Weights of a small GPT-style language model, trained from scratch on English Wikipedia.
Size: 12 layers, width 64, 2 heads of 32, vocabulary 1024, 0.722M parameters.
Training: 89M tokens, 10921 steps.
Each number is 128 + 32 x the weight over its row's rms, rounded and kept within 0 to 255. Layers, rows and columns count from 0. Numbers have three digits each. The size before them is the row's rms in percent of the matrix's.

# layer 2 MLP up, 256x64, rms 0.132, rows 183-204, columns 0-63
105:147119072126114113135097120128205160064143158136116147056091210101109085113099120117146127091107119152168088125128147132125117140126139052103119167163088149112142134121094139134064194097095132
097:098150119130150105081124164149099164139154138148133167131131064141150065156102118141129163154133091100113151122196147194147153155073131143091067102152112142165102081169113117154200125102080177
098:156107194069134124119168117168157122134134132165139144113157144068199097197109113141106151159131150064174153170118119097115167156121065131153098061155171108143135152159143074137140150122110146
097:169147148139203134121125145116140173105150102096123211121125122154176093117174086079104138138195174128120095130147181099089085153131131102094148113119148084110135155170106114133139198123142063
099:147075133132130113166163102063100092148159111090066065138143152056080135134145141096108083121075129150167139107120085116085174108151141082101119151163135160111120130194172142179101136150123129
092:096106166156114116078152099117138137116177088115136078148131164109124117105154096146103097124086088160126143126133145145042164077124184103107113105187142166142105101114142201145121129214092092
092:120118110132095076110160121133149148136076165147137145105115085130167121124142126127107136109180150147137124164131138153157095145156119230139137110195141066144143144148096180043066183141124087
105:139152123142150135048145106165128141138120101105147155143155122123117080108148085103095106089146142195150144119131161156132139101087072117166070107106100135153062125159186115149046101186120176
106:120128141106107124152068115164105173104151200102138112143201089114084176131116118208151138133136135107141144134148100115160118135100169114144149180054114054083141125124092156161117168142153090
098:066088131109109158128123167162116096171098111134105090178142124100123132132156094157121134086148138148115214097091085131097074067116182182134154156122167102127103108116091191132092183136137109
098:143095170127110189120103151130113064126140130109156062107148091149102145158061118142095115076115125145132167100147059110155155111081163132139130129075115216112134172115181100153119130176106139
114:115131098128106097076124144133098161121105109095121181153141085106144102129167154119081133119098111154095121070095168104085145101107107123022075123082116090075094119103156122185142094149105080
095:119130157185122123119091068081156087127047166117113083156143079146107163144119159141156111117102103137178213157118121120168198061108125152122139158125124119128123147132118110095068104167127146
094:128107113145077175057091145156141148107160093145112141056134157150193113172117096111154091107196155106135097141082093142142101134106088175128099163154107131147169165104167109109067125091123094
111:095164131157120141118098121117090117110127123168121077150132110113142124118113158150153130143100097054175189073098110191114154126128123156132147125152144111122158125090135166081134177188011111
092:137174164140136101110119109159126148122165152126115080151148198132113085110145171163141080136150184055162103120134174095070153136144108094157186106095140149114131145176147159058127174085157115
101:139112109176125113168175194153178081102109152157151116163148149111152108154138106126102106200146084135143081120138085157129115075120121175103185173141037120138108153137106165110155173132093122
104:126182068119106114159094123121163088149164096110122212127097147119170173138168146127139141130123114128145174098127117138156112149127172108083185169128178099092113125082058098087056147158124122
100:111124117147122123139122075116121128125146156086122093114154205143134084120160121142162156122139167127157169117163170116161121127100079125152139182024208179151159150125098147095104192123133100
097:184094178118116171124167165109112124065138136129136077127117134124108187100066126106179177044124170134146121119184104120153097100129140121106171190139112112084126114102117176174129161113108105
093:112128069099179160145097114096160066169095143145130128114134132110108148093091125128111100106116151158165150051161098135200118142155116173150078155185115110118133090199101162137071133125122170
101:174162103126093076113109111155161060132106135062132135183139093154156125182105141083147143123155160048143155141131116129136092164147152096146128157046176142103146143131081180141174140138139125
# layer 2 MLP down (transposed), 256x64, rms 0.0855, rows 183-203, columns 0-63
098:156157191140140098125166114113073077177092080143122105161150040157134173133127133122105124131128143151085183153132145134136146100139116196118134098103160095181118116127153121137184061117161080
103:149100140105103107125158081112153108132112092161132090122116187164103180083164141114116109113135148171128101135055113101045123087175093130108204136084114086119141167068127153096092100152125115
103:136146146217162164193130124102122100142125127111134148114095100169140114046134123170160129084107157129100119117149173140161033085092157146170161140094121133164137125062113137112100108152132102
096:132164091155119096114192111105143123143119173098155135152086122136117108121087152164174134072110066109095126104101117119129073109161159119124063083180140148199103139099170096097115102060144167
091:124187137118150120120057148153103125124118097139179177075107138162115135122069162150180180124188116130097086133157169160177114107116098169117172127107120081168100123070092126060129104140131118
092:168186059124078121153096125115114112148086151104096164100135089126088144150079187121181157101155166127143078118109147102234108158111083168155101145104123116112106142166133132156121103107158131
106:152152178110163178097161107116121066105161133109184072166125140140109155090130129129155112183131098149114122075131153164091102105101148125107155107127106133114099098170144069214163101078186134
102:122050088155104160188122108135142121084151138134105116093108135124139150130128114115148152170146166092066104147080120125065129129144176131083129128128156132062161102072099104108193177091136066
098:136132074130149153115187108110173099138106061145087129117068149138176095110128107055104113093097135179154102120145126152091167109165103094129136100174148195148083131129147083109102084115109181
106:169190051124121111099084133035142114089133139126107152140134114120111110145077153102151064113124099126062140098176094133169125153136056122085156136124135137157133109163117117120167122130085181
089:115137091134107081133138093126147185145127117164128165178092154147153140139170156098164106116145126135158117158084160155088106112188084112121144143170143023151116047157106182134154138079140129
119:153093098113153131102183135161126134110137161141097128135143145145143144088158107113109192109120108075088139098162141098143161181129165112083067161089078140052099165109102196114144086130112066
098:129101110089174105118181184185104129133134110154160159084162173099124151121132143152102112149077113114099103120130159177118044223128135095151140122164163100137099129108153140194149162096112138
101:112184083082144109109129118118145115140091179066173141158175099115110141089085164161121157142059079114106149129159112136142150145111169076096135097113178132176097085173082148139171085162121122
111:146084115053116147160123187094110106175094164069178134061125073087103108101137145089145174132128142118122121161109134106162079141109165183110104121120125126156102101136142128145135064092189159
095:133095083148121140123156117096107128135145139182142128132140058135118122097109131048092174130127060190101180113130078165197084157120149125108099107108094101149128106105105105133104062135125191
093:134163164085126102088109051104118193157166137142132122137108129167094130136133166113134142053105128114118177118104179109147134178146151075164081115087130151085150107143186098184105097125167168
103:069097120118125130115162139176088171075116171118157090155163138112087090100102142146135106130149067111092129119068149112162166070140078116131044152057152111115146169126110144112138094084131115
107:091181125140138162156126126143114113140098116172124136116057085106154151140194129169094104175126113144112141106173101107113142177138139091079134130200088163093126077084098073128073142099075145
078:068154087149133102115110091147113119166149126118105185149144153167159066149188112136069083225143055142132141125105138138095158164138128142143093112105154131161126147133172083094114081159137140
088:115132177142116085132146133157094154066154113119104120158085134124133155191140140100114163102133138110094045164106144109058148106103129088137149125060141119132064184064133065124166125146141124